Part of a small language model's weights: MLP 2048 SwiGLU, 13555 steps.
Each number is 200 + 20 x the weight over its row's rms, rounded and kept within 0 to 999. Layers, rows and columns count from 0. The size before them is the row's rms in percent of the matrix's.

# layer 4 MLP up, 2048x384, rms 0.0862, rows 2023-2047, columns 256-319
099,212,233,170,214,205,207,156,216,212,205,199,256,224,216,194,217,193,184,196,179,178,177,193,172,154,207,231,192,203,192,190,197,173,216,143,209,202,186,210,202,220,217,190,192,206,165,229,188,188,186,199,196,213,175,228,188,197,218,226,203,197,171,199,190
097,215,233,206,233,201,189,212,165,180,203,176,187,191,208,183,202,193,180,223,221,215,173,164,177,183,216,215,170,201,193,220,184,209,179,226,211,188,230,171,214,189,225,192,202,180,205,217,219,255,195,219,214,240,222,201,165,192,211,189,206,210,223,182,203
099,255,200,180,201,197,195,167,180,199,197,177,203,181,180,200,201,203,218,213,205,214,171,196,203,211,204,207,193,213,180,147,230,210,223,187,210,180,234,164,190,197,194,199,223,206,153,220,186,203,207,238,238,179,205,174,209,211,219,200,227,219,223,204,196
100,220,227,197,202,233,194,204,211,206,194,211,186,188,189,181,236,198,206,213,204,194,197,199,201,199,213,212,186,196,208,181,181,187,194,192,180,196,195,207,191,238,218,234,191,227,203,217,194,226,220,153,189,185,192,217,207,205,188,232,196,233,208,197,202
098,209,199,188,192,191,194,193,184,204,211,183,169,190,219,187,245,207,157,197,175,220,187,224,213,230,208,182,199,222,195,202,185,221,200,174,192,207,201,173,217,190,206,199,185,200,195,226,198,232,239,171,214,224,190,217,170,218,226,185,205,196,175,213,232
096,224,203,198,201,144,203,191,192,202,210,178,170,195,219,223,189,208,228,198,181,202,225,206,196,199,199,204,203,205,203,225,180,179,207,215,221,215,187,190,188,191,218,195,197,216,209,220,205,183,176,192,155,219,197,196,191,170,194,224,214,173,201,183,193
089,249,221,199,189,246,198,180,250,224,213,156,220,180,211,198,218,192,173,187,209,216,221,207,213,201,226,222,161,194,208,190,222,196,184,199,218,199,193,217,194,190,190,189,194,232,159,186,190,206,224,208,237,229,223,198,208,160,190,208,227,184,232,213,189
100,206,228,205,188,167,196,207,181,201,191,234,185,228,214,192,203,175,202,199,205,218,202,220,190,202,188,201,219,181,158,217,184,232,190,188,190,185,203,246,224,202,202,173,202,201,187,187,214,176,216,197,188,196,250,217,209,211,202,213,179,160,200,218,194
090,209,215,229,225,185,240,205,212,212,178,169,170,181,215,192,175,208,194,218,233,204,188,183,224,202,200,221,206,231,192,172,179,154,224,191,211,226,178,194,171,180,195,196,216,259,193,230,200,226,195,197,176,211,207,199,186,180,221,193,189,215,172,189,190
105,187,197,233,249,201,171,181,216,185,190,197,212,187,231,192,233,219,189,198,202,164,198,216,199,182,199,203,191,176,196,200,169,175,204,208,191,225,200,211,204,187,188,181,219,180,236,193,249,191,210,211,210,216,190,177,215,205,172,195,216,233,179,205,190
097,237,240,226,184,207,187,219,188,216,184,213,261,186,233,232,186,206,198,199,175,226,198,201,204,166,145,193,195,227,210,223,195,180,224,173,190,177,181,228,235,217,183,199,179,177,232,216,205,186,238,202,209,215,234,207,202,194,203,213,168,206,209,214,192
090,190,186,220,229,206,199,195,222,182,228,198,217,189,197,197,141,198,218,209,178,202,178,207,251,224,198,194,171,210,198,193,212,219,194,198,213,197,212,192,207,171,179,182,209,261,199,197,203,201,192,201,224,198,198,197,220,200,185,203,197,216,174,181,196
109,170,211,158,212,211,209,189,158,149,192,205,180,200,222,174,231,208,193,212,210,235,198,202,218,219,224,209,195,199,204,253,216,201,179,178,185,201,208,208,260,199,233,222,152,197,203,195,192,227,208,244,178,196,186,196,168,200,195,214,216,209,190,234,195
109,211,217,201,194,219,210,218,197,212,239,179,216,208,166,196,228,212,188,187,188,209,196,185,168,201,167,218,191,211,216,164,202,172,211,220,202,197,161,170,221,184,199,185,187,229,217,176,199,207,217,224,221,204,211,195,243,196,209,171,219,211,232,180,196
094,204,232,204,209,206,194,173,153,216,192,200,212,200,212,197,224,202,230,177,198,180,215,193,213,225,179,205,213,236,190,193,177,192,227,185,205,206,206,193,171,195,235,217,180,216,196,175,200,220,203,180,221,182,204,219,172,202,210,189,212,194,195,199,211
100,214,192,215,178,203,189,184,162,225,193,206,207,233,182,200,175,185,183,227,197,184,226,217,213,222,169,172,204,220,158,202,174,201,168,154,182,177,177,194,125,222,197,179,222,186,195,206,184,214,233,197,183,218,185,234,176,206,184,198,191,193,202,203,203
095,246,231,193,168,215,217,190,215,199,218,219,191,195,219,198,201,191,190,197,209,202,195,179,220,184,203,186,218,192,193,200,211,215,236,170,202,218,212,201,223,143,167,208,196,203,199,202,152,206,167,212,217,162,182,230,204,211,193,265,232,226,219,194,188
100,216,197,179,205,193,208,195,215,172,194,205,210,219,198,195,203,190,214,228,185,180,166,201,190,176,177,197,240,196,194,190,184,211,223,204,216,174,198,179,174,186,189,213,227,204,227,194,198,220,234,205,170,244,184,215,195,239,226,231,210,195,198,217,240
101,221,209,179,225,188,203,208,180,188,201,240,206,189,207,158,190,199,197,174,177,168,215,230,207,219,195,225,164,179,197,188,194,183,188,205,221,187,260,190,198,174,210,198,171,190,213,206,200,219,195,204,205,183,198,198,211,160,198,191,215,246,182,241,211
101,182,212,199,198,192,195,191,177,170,200,188,217,194,169,210,191,241,189,209,187,190,192,193,198,218,200,221,205,158,208,182,244,220,146,176,219,151,199,192,175,230,222,207,207,193,204,211,181,201,166,169,205,219,236,184,209,234,179,209,192,210,243,214,202
094,212,190,189,217,193,186,219,192,218,211,226,202,195,196,194,215,202,200,228,194,203,179,182,213,201,218,225,215,191,201,195,191,205,206,220,231,219,188,198,196,213,197,239,196,194,199,186,201,192,165,200,173,194,204,236,215,188,206,190,205,197,199,206,206
100,188,189,193,196,206,212,239,200,205,197,223,211,171,206,191,202,222,210,208,193,171,197,183,202,192,240,198,185,203,198,239,179,223,197,230,169,187,187,211,225,195,167,207,220,241,231,186,162,204,212,191,179,203,165,179,191,178,199,183,191,161,213,210,187
098,191,187,210,200,207,220,200,174,172,208,195,199,211,188,212,230,230,206,217,216,190,196,215,210,204,229,198,207,185,182,207,171,219,191,203,193,178,191,204,199,203,224,205,210,213,176,235,210,201,209,214,191,205,204,198,198,183,179,167,202,202,173,183,227
094,211,201,202,169,211,215,164,209,194,192,205,208,173,221,214,151,176,202,170,210,215,184,226,196,226,235,198,228,210,155,221,195,234,180,207,218,194,200,207,216,203,187,193,202,224,196,220,180,174,206,181,175,228,184,210,219,183,179,212,209,200,180,176,197
109,217,208,208,213,165,199,218,203,161,209,166,205,173,219,214,225,192,257,155,198,203,187,196,217,196,243,208,197,238,210,186,167,216,231,196,213,198,206,167,217,212,218,235,204,207,204,188,156,238,198,218,222,187,183,184,215,248,204,229,206,227,191,192,211
# layer 4 MLP down (transposed), 2048x384, rms 0.0344, rows 2023-2047, columns 256-319
101,204,174,171,180,199,177,193,187,181,185,212,157,224,158,208,202,218,224,174,216,201,216,187,215,262,214,151,204,198,169,208,190,223,190,231,190,193,207,186,214,212,194,193,190,204,256,201,192,186,195,239,178,186,223,193,196,206,187,184,183,203,234,182,219
100,185,200,202,208,177,202,218,209,168,170,199,212,179,215,237,197,201,164,182,179,197,208,193,214,228,181,209,221,184,179,172,182,200,203,193,225,216,220,192,225,177,209,179,199,225,192,194,179,163,196,192,202,173,156,184,199,197,180,182,254,241,201,242,214
094,200,210,214,206,208,183,183,218,192,194,204,209,208,233,206,207,210,175,186,248,181,191,208,192,200,206,205,193,180,214,217,188,179,161,249,206,204,213,201,184,202,234,221,169,197,195,165,215,235,219,198,205,196,162,238,198,188,194,189,238,208,199,182,198
100,171,205,221,179,190,198,180,188,233,213,220,170,180,186,186,174,177,195,167,208,190,241,194,197,208,211,207,216,183,196,187,209,203,191,241,234,204,185,193,218,157,176,153,177,206,157,187,192,171,191,209,186,215,205,231,214,197,225,177,235,174,167,180,184
100,211,195,199,192,215,189,243,173,215,194,214,194,251,204,254,184,208,244,200,186,168,207,171,185,193,199,207,188,201,201,202,172,214,170,234,194,243,165,200,169,196,174,197,200,201,226,211,227,181,202,206,221,236,198,200,202,190,216,205,193,233,178,232,215
096,182,171,246,191,233,182,181,191,187,188,204,222,208,206,183,219,201,204,201,223,203,176,214,179,174,203,199,186,192,182,209,213,216,164,217,203,145,214,213,201,210,184,232,210,188,178,171,216,218,192,208,209,199,203,184,202,195,188,205,203,215,243,209,224
096,167,174,195,213,197,239,219,131,188,193,210,198,188,172,248,198,182,222,198,206,170,167,179,209,172,207,198,190,231,153,208,194,197,178,200,192,206,226,184,182,190,190,212,202,191,209,172,223,215,201,177,155,184,186,194,199,215,222,214,176,199,190,150,178
099,148,194,173,174,205,180,186,224,219,246,189,214,202,209,178,201,255,176,167,208,198,206,191,198,183,215,180,162,185,216,237,204,224,177,223,221,209,201,176,177,185,174,167,195,200,205,164,216,207,203,213,181,198,168,175,201,216,196,211,206,235,198,193,188
091,197,185,194,164,206,195,188,200,190,184,247,203,213,217,228,220,205,224,173,197,225,212,199,198,191,203,205,180,157,178,235,234,212,200,232,198,186,180,216,197,214,211,169,231,148,217,163,176,200,189,212,215,194,210,238,194,198,175,197,211,208,210,191,173
102,200,222,190,235,220,203,190,173,232,192,198,200,194,193,194,189,179,235,200,214,217,197,167,200,188,200,218,194,229,232,202,200,186,218,192,176,188,174,231,201,177,219,172,188,214,192,164,197,210,173,207,207,207,283,217,187,193,202,180,202,203,176,193,179
099,182,216,201,171,166,219,198,179,187,198,205,185,192,235,185,203,204,185,202,230,211,218,188,235,247,194,208,180,211,204,233,185,207,169,199,188,199,221,250,229,205,194,166,186,192,191,204,193,194,171,189,235,211,212,181,220,200,190,170,218,147,183,170,207
095,210,204,185,193,214,155,183,185,183,193,206,185,219,190,179,219,195,181,156,200,199,211,175,153,174,213,186,208,178,194,174,208,214,205,219,187,218,193,202,212,241,210,224,196,165,186,175,221,200,202,201,183,202,206,226,139,200,197,204,205,217,189,193,211
104,215,191,215,217,233,177,174,189,258,209,211,189,206,166,221,201,211,200,208,212,172,202,203,227,180,201,197,189,218,163,167,204,201,233,214,195,207,191,197,185,196,245,204,230,218,211,225,173,207,229,208,186,190,182,206,206,214,189,180,223,181,188,157,212
105,179,206,234,234,216,184,184,146,186,198,186,190,171,208,187,210,181,218,213,217,225,159,186,195,220,220,191,224,215,194,171,182,213,184,209,215,194,207,174,171,248,201,202,194,187,155,166,159,166,169,169,182,188,210,179,179,205,208,209,193,178,245,205,195
093,188,192,202,187,191,212,179,231,217,224,194,193,182,193,218,180,214,179,239,177,213,158,200,200,211,214,188,205,195,205,170,221,206,195,177,192,226,197,187,185,187,176,188,211,213,196,196,217,182,209,179,214,175,195,154,190,196,217,212,195,197,207,191,190
102,226,244,179,224,185,202,224,201,191,204,179,208,183,187,199,215,195,211,200,223,167,201,186,208,200,208,204,182,228,222,199,190,183,226,219,218,218,187,215,251,186,200,221,194,185,190,208,230,180,206,203,197,184,220,217,189,171,210,217,220,187,195,186,178
096,150,183,232,211,216,190,218,219,236,196,184,218,174,179,203,196,225,228,199,182,226,207,224,179,183,181,175,189,206,212,209,207,175,216,176,205,160,216,166,201,209,185,215,188,232,211,200,237,193,207,174,177,211,216,186,213,169,199,152,207,180,224,206,221
106,209,235,211,202,244,191,211,186,200,220,193,184,197,196,192,180,224,191,188,169,184,199,180,181,213,205,179,186,230,215,198,157,196,176,195,200,196,193,208,212,195,205,221,166,178,199,206,175,176,182,188,217,194,238,222,191,190,201,166,213,225,183,198,193
102,171,185,213,245,168,208,191,183,239,161,186,190,207,193,210,206,178,238,221,188,248,174,224,199,207,222,178,192,243,189,226,234,209,206,222,207,242,160,218,214,252,205,201,216,210,170,217,186,202,213,222,239,196,185,174,203,240,205,211,217,201,206,158,183
101,197,189,212,208,221,259,194,221,238,196,186,220,221,188,170,190,189,233,192,209,208,216,211,196,200,188,181,192,178,189,190,179,196,212,208,196,173,210,196,179,192,221,199,209,186,207,197,201,203,173,224,223,211,203,211,175,179,219,218,179,182,200,184,199
095,177,199,242,161,216,207,199,185,212,181,177,219,162,175,174,196,212,192,173,205,199,207,237,183,199,206,208,178,215,192,200,209,176,164,187,176,185,212,180,218,190,188,148,215,207,184,181,202,190,207,196,195,207,179,205,199,174,201,222,211,200,231,174,216
102,219,189,207,209,192,174,208,184,194,209,208,218,204,188,179,207,196,190,208,210,200,214,199,207,207,179,196,211,157,201,179,186,168,184,195,174,212,188,201,172,225,181,159,185,197,188,222,195,158,184,184,190,229,175,200,194,156,201,221,193,218,161,158,194
096,186,203,214,192,193,208,194,201,190,220,207,203,173,206,194,183,215,205,220,200,190,195,224,194,209,219,199,158,218,211,210,177,194,216,211,200,239,188,205,222,179,169,236,198,201,194,166,192,180,208,232,185,218,201,214,193,207,218,213,202,217,199,228,180
100,184,162,209,210,229,210,175,210,181,207,215,219,212,164,211,210,202,209,182,196,188,191,187,193,180,174,192,198,172,216,194,192,194,218,171,182,195,177,197,208,218,208,202,199,189,213,199,215,214,177,209,216,180,191,187,230,261,206,235,199,156,210,205,186
105,211,176,236,214,214,208,233,230,209,209,193,215,207,171,220,164,232,200,238,172,197,215,180,207,188,202,211,166,212,199,212,220,191,201,213,174,166,221,211,192,200,193,220,214,163,184,175,207,180,195,188,181,183,195,226,196,186,193,176,195,228,173,174,200
# layer 4 MLP gate, 2048x384, rms 0.0818, rows 2024-2047, columns 256-319
100,229,187,201,169,184,213,181,186,215,198,200,168,226,191,198,165,199,187,194,209,223,208,198,188,190,201,194,246,218,177,181,226,183,191,220,227,211,193,224,190,170,209,191,229,198,174,219,198,194,192,232,237,194,178,180,204,166,191,181,228,173,212,196,165
096,209,209,208,179,226,234,184,214,203,198,193,213,209,181,243,183,213,168,199,214,211,178,213,212,191,195,210,203,209,216,202,247,219,163,217,186,234,220,232,197,220,207,218,226,196,215,189,205,245,208,213,205,168,224,239,172,202,205,208,186,192,205,195,160
102,213,188,181,222,220,218,240,237,192,211,218,199,158,220,155,206,169,258,176,186,201,198,200,195,186,220,194,218,213,152,165,232,215,194,187,222,221,197,255,202,183,197,185,192,189,213,192,189,169,216,226,203,186,215,201,217,198,184,193,198,221,185,204,209
098,176,211,203,190,190,189,216,212,197,220,198,211,206,198,189,232,189,187,167,227,182,249,193,195,200,203,190,171,188,194,194,166,216,185,211,216,212,178,171,216,172,218,219,227,209,200,207,170,183,220,185,200,247,183,192,243,215,251,196,193,184,193,190,219
097,211,215,192,182,195,210,191,239,173,218,229,227,206,236,185,218,209,208,229,208,202,168,169,159,184,184,177,206,203,218,179,176,195,220,168,204,175,200,223,173,203,205,255,219,209,191,185,201,206,190,216,188,229,223,236,207,215,179,233,203,214,225,216,231
095,193,224,169,203,206,223,205,151,222,208,204,214,180,161,225,178,192,203,201,214,198,195,188,240,166,214,161,190,222,207,225,209,217,166,193,183,184,201,187,180,199,214,211,190,241,191,197,258,211,220,190,163,200,207,219,192,209,221,191,200,200,184,199,164
096,212,199,257,245,211,223,211,202,211,192,169,214,188,233,173,186,155,187,197,241,149,189,174,209,187,230,209,215,240,207,191,183,191,197,212,170,238,180,224,194,215,191,193,214,182,221,187,187,186,176,151,222,203,227,234,205,231,199,175,193,178,235,206,227
095,196,201,214,265,217,216,200,220,227,189,145,207,199,236,196,178,205,203,196,196,186,193,199,197,187,190,205,212,201,189,184,199,211,180,209,198,221,178,205,211,192,191,206,208,183,154,234,167,192,192,187,181,173,218,185,219,175,241,217,195,194,235,172,194
107,191,221,219,200,212,200,175,225,150,207,176,194,202,216,182,205,190,178,183,166,182,206,201,211,194,226,184,204,200,188,186,186,224,176,186,215,188,232,166,168,175,187,220,227,218,222,195,212,218,182,190,197,169,157,199,162,201,180,227,169,182,184,229,182
097,230,199,228,175,179,179,172,199,217,211,193,194,211,213,209,228,201,191,197,199,221,171,218,215,186,206,209,205,214,226,195,185,204,176,219,189,211,195,201,190,184,188,233,173,187,178,181,190,207,224,209,231,181,204,219,128,222,214,217,194,166,164,183,192
094,215,184,215,217,207,160,195,180,212,197,192,178,174,213,188,187,187,172,152,206,197,195,170,197,197,215,182,205,171,220,178,232,195,244,207,184,158,216,221,206,234,201,217,167,176,186,198,224,219,202,209,185,195,213,176,179,186,213,215,190,203,197,201,183
103,231,225,221,179,189,209,186,173,199,208,233,203,223,196,198,226,216,190,179,217,218,227,203,195,181,217,241,203,188,224,228,219,190,196,192,191,216,221,182,203,219,188,230,192,207,194,217,205,152,180,214,186,156,192,161,188,172,177,190,214,177,215,178,232
111,208,204,214,214,228,207,189,153,227,170,172,210,206,214,216,177,188,219,172,215,185,217,213,222,211,210,173,189,202,166,140,196,190,239,210,214,170,213,183,254,196,220,203,192,227,167,192,205,174,216,202,202,196,179,201,164,217,165,217,177,214,184,193,204
090,223,202,214,192,180,212,191,237,217,198,238,203,205,175,232,197,192,170,205,194,136,193,188,182,220,219,202,181,169,162,244,218,178,202,179,192,203,174,175,205,188,198,232,206,226,195,215,194,196,187,196,192,199,208,185,217,176,212,182,178,182,191,213,181
103,212,169,229,199,222,199,179,168,182,180,197,181,221,197,205,164,198,219,202,217,189,205,215,173,230,202,208,177,195,168,208,192,215,192,184,175,226,214,198,197,217,181,202,215,202,192,200,156,251,206,199,221,196,213,181,187,191,221,223,235,191,201,236,225
102,172,187,233,183,208,219,204,212,206,200,175,187,199,181,196,201,182,198,199,213,214,175,188,204,234,188,185,179,201,170,239,199,169,231,196,210,203,178,190,184,197,234,232,251,194,241,225,186,208,199,172,219,189,171,209,186,214,224,228,178,252,184,174,194
097,194,224,161,206,190,237,194,207,222,180,185,127,210,210,184,187,198,204,193,181,190,195,188,164,209,171,191,194,190,198,210,190,219,199,227,200,180,191,188,200,197,187,217,167,184,207,189,202,188,172,204,205,200,185,195,166,203,180,200,225,198,188,181,200
104,192,190,172,210,213,190,229,216,167,234,193,185,193,202,213,211,227,193,200,210,176,198,173,198,174,205,190,174,196,213,190,193,207,230,207,246,228,202,181,186,189,235,235,212,212,205,229,214,227,210,225,157,171,190,213,216,206,181,183,196,189,181,176,230
102,211,199,205,224,196,236,189,187,190,187,235,244,173,215,190,198,227,209,223,202,201,195,181,191,200,168,217,205,178,158,202,197,188,200,261,257,215,185,229,207,203,145,195,207,204,189,223,233,165,214,201,235,179,210,205,202,138,207,201,178,219,192,184,157
098,186,210,194,176,205,230,209,264,203,245,209,203,213,163,189,177,171,183,236,198,195,245,196,234,176,179,192,250,215,208,206,176,225,231,224,178,232,225,203,175,229,240,195,187,169,212,224,232,225,179,217,193,174,238,205,204,223,207,209,207,215,156,200,182
102,179,215,225,216,164,179,211,178,191,205,214,211,200,206,238,199,216,189,169,213,210,187,170,204,174,204,214,190,213,169,197,213,202,196,205,186,207,203,214,192,188,215,189,213,230,193,175,186,208,162,187,198,171,201,238,223,223,200,178,188,200,189,212,213
099,214,207,218,173,210,217,175,221,209,179,227,223,208,210,201,166,179,183,179,212,196,204,198,208,224,221,164,213,212,197,182,251,177,185,197,195,200,179,254,214,201,235,233,210,178,185,213,190,192,199,168,225,202,181,168,201,191,185,172,190,174,230,213,210
101,159,227,171,215,178,207,182,193,196,210,188,194,164,224,157,168,236,201,189,222,197,214,208,208,215,216,156,200,172,202,193,208,243,176,196,201,194,214,198,252,178,189,214,182,166,225,195,175,204,155,190,177,218,226,215,188,196,204,153,218,219,180,211,146
103,194,239,217,191,177,229,191,155,186,192,180,205,181,240,202,238,174,211,172,190,214,148,213,198,170,205,215,222,219,200,188,197,205,188,185,182,194,180,200,170,178,177,208,185,193,219,190,206,194,173,200,234,185,161,199,169,180,233,207,210,193,187,210,204